{"n_layer": 16, "n_head": 2, "n_kv_head": 2, "vocab_size": 2048, "norm_place": "pre", "optimizer": "adam_variant", "beta2": 0.95, "schedule": "wsd", "final_lr_fraction": 0.05, "batch_tokens": 131072, "seq_len": 1024, "steps": 4158, "dataset": "wikipedia_en"}
Each number is 500 + 40 x the weight over its row's rms, rounded and kept within 0 to 999. Layers, rows and columns count from 0. Numbers have three digits each. The size before them is the row's rms in percent of the matrix's.

# layer 5 MLP down (transposed), 1536x256, rms 0.0594, rows 1514-1535, columns 64-127
102:526485518546546408514506482491592507502473479492505478503514550483495474516535505540460501454541567463435486493451501515518489469524542523487493541477515532515562485524399535510509500452552478
107:490504494469458492499494523445479470523491508564504594468518525396512510440519488452500540497496502514532490566489462466491503493500481492488444502481504487518491502424475435481481574530528459
098:523536474578492553501531476548489541496461469496480464497413483516442577481525547495575536469416503465444488510527423574571506504501524530527503509527536497497478527533470476530420494481453514
104:479462470494518509502527496549526476521565603551548566544570510470472531525469507565540444529572515481538522487484552467488555476561524532515515518494509530481544541468514492439502501540555439
128:517491458517537544548547501531511531489505478545403480532527524524484500443483489563430479519505536483501471503513455524488511469454541534486497493554593479470476509504530506458498515446413527
112:456443471510461548549509614472510554580509489511501563586433485529545516542571513460444530419556519500507470492510477534506523535430424535504514485522545510471518534488591390513502594528490441
036:528470474478484536466452504519529535501461488502418550495485540579425416543437475544465460471441562493513512483536509517437488485478456480503552556445442522491488389562405494506492476446481516
114:560556509499446528468522522519450562475446522524532530556548491542563489497564465494455564473466545481474537488529493530490458492486550477444513536570583533542519511500388481502516493522487537
111:516486509467529515522486475478505589563523439451535509586464500524467501456525496591532448513424491490442591443428473499536465486468553561452560502514475447462451445498524526490509549434490489
109:570547507494506541494517546501552458588463494537544552557527497475483471501403448454520514498568546437528460468424503459463499484505473506542554476455531425484538455495507452475471485471456497
036:483507470543551515513529524542527472556579491508507524557523526497533504500455579540493465556488499529557455482577512495532552497495509502452509538513472463598575518517484455527438506503439468
100:544541579493470507470527492546449529449530528446515493517482505513522442488596573522498492517579492498540552555482598512455402517488482496512510439569469442461431461556527535519461565591547506
116:569531495513496491477453495492519554559480518548530428535545507461474512498522501568493464523539537534465419452528548524564395491513533556530457449418460517423510473444457533495513528469495498
106:467498530547512425471533551505533550487491484476472501476487495514456517538518482536487448457429471502482503513508585527492538481537504490526538527449482542514499478524498486522484522542498480
106:521463532506503542492501546497481512530491473495430482525517441499491462486513552475481467501498483488530465512487531438413543444470539474482462446531500511484515549415553520578501481481506511
104:537522482448539513486582473511566513549488445477481509483523430544500545531483476544516559557493468493499522536509502512522447493574516524492464463478487496483548452484537490519502472542543472
121:540573517541546476500538427467559498509495569467451483548546533545519503528504504545506493462499475530454501530496488498496507498510502552520479518494519567503508392445476516525463494516573472
113:479504494528427506460424474529474501469503531524522426445476545557468454452575569496507545522429526594536530442486582467473457487471509499524569506476485528504549430451535562466462490489461456
095:486483504519586533460485497488509511509460462511459543471513521499417502489465528496536541552548551510452498493506459538538547443545447518454491530506496557535470530505545497506487546521517456
115:506480434427463481504503466470603560517544529547445529503469497495476597544535555495442532494418455508469526482494484523517427516467517512434535582526512548474494492467427482501515492453501446
093:515502460484574558467529486411467522589560451495623526542460538418462477459510544514485542466500513510512436532458457425498480514431529493512547532508445526465525507481468441531503537443513488
099:492508410493530508459427502526565569483522523498412461503475455498477550448453544497485514486485452536528514519610508530504455480502519520540500475449516536495469516406565541512440497520457484
# layer 5 MLP up, 1536x256, rms 0.067, rows 1515-1535, columns 64-127
105:536502470472506456413501501546477465463500530470506536513501531485536441488512373544518511495461514529524438545505493394504440429547504489529491471525521494527447540544471558418490522526543414
094:458580523530471575457558526479498430492496549470523459530406463481498567520475528506505511504503484495524470542552470517512493480504496477501554500566540501482441505490544535453486497497470497
104:469502503510418546534470627495523447476506447501519529521531590429499534551566432511546506497488460425515459477524428434522484445539460453465543484573506472427459490525564548471489537456534476
133:498529523543454554585482500477453449463473560488508461517476439509468508454494520404441527488474483459540476573476518426479451515499529557553448445555548532466520508549579477527482415484585511
110:482543475460444490574511585505429536481528451471467459496412513502477487533516553485480477453468448494444449499452551526534456496502533514503557529482461475524433574506479490423518488435533530
051:503540492461506498518514485471446528512529514569526588508519495524546520429509426467531534516511478512454454556544419495544433518479469463480511477492527586560521504540523505469477510534580532
115:460513492456485499468497613497563480520526503487499499516534512487480466489525515456462472507528526453460510486480420502568493528471540531507546552534512524483552528470492519482522517492511551
112:501536447446524477446452534497492561523545506458489512474439546505474482474513426447474537452455487503459519555503537445544478516490477471516501474505557493518556521520446510506451472547504498
110:520529560529524452513497523526489516472471526585523492458408523390499438549499473414444566521541498484504506496508558457493508569527458554468553530493527472450392458456536478555450507472504482
051:570497500538471466501497556437438446458554517450558544520454520464554492522522470518456544578553461466521472571430445488481494506494536505474442502480488549501532504573490504515426454504552581
098:543494461390491517519486472538493570439474521536490514433528600473502577516496489543480577486502485569461524565476493539484444517465457495451531447497512519505487464488453552481483512545532506
114:455482536476499488446551529558396494467520523491554563470518541471486471491462467527441517453531407454504447507562497494588473434448498475461508462472582588547474543474567592565519588462482550
102:505586439489507437556494498540493531537543523576469529534504506474511492520517449534437506517500475478557461595445536530531471485549484433509441515565464588530514469560493460541473522450498483
103:452526457496419514465478520474556473451541477486489444571505437466496561461457494529482488464486460556457504527530497500499500490454579473525465496607503528483527539523468567529505495620504484
103:436476515409505612576507522539487410527507497499471446484553505517470469507468549490548548471462498476488510482449474465506503475511464495482470484529472438478464544455474486436454556405509504
120:510489501487523493503501511507435461509510425481528517441490500455544556487445440466477531499563472521472485530555532528471481575466497447532483530460451556515492623560588499553489524531507549
112:481532511518446520544518485430437557426610439476487507489543583508521510472521491467540494497447469581476468510522492511493455399488513509508457485496438540547487487482417475436510505460554509
089:492487511486461497476550480515489560456494515530497529429435485445523440475501474475533567501548505418480393490510476485513426548475500536476517547507632484530540555527519494577450478503513594
117:528470587455421537582524541410424489490500494511540573505468498482494482551525457481541568439488525495485512505511449473561463517457556426509517576543453560476519461516437536531468435486502524
094:468526504503516496606461509415530510512488488447499565458529499527448495520482476429529470472532506540454507607533517477509497531471497542508451516453514536500569438513523421490520553569528500
105:426624490531511455482561474501564532507525540449495485418469479512509505455516575450549459496441520448404524498471491529536508557423489496468526500487496519512491521519484491480469421501488525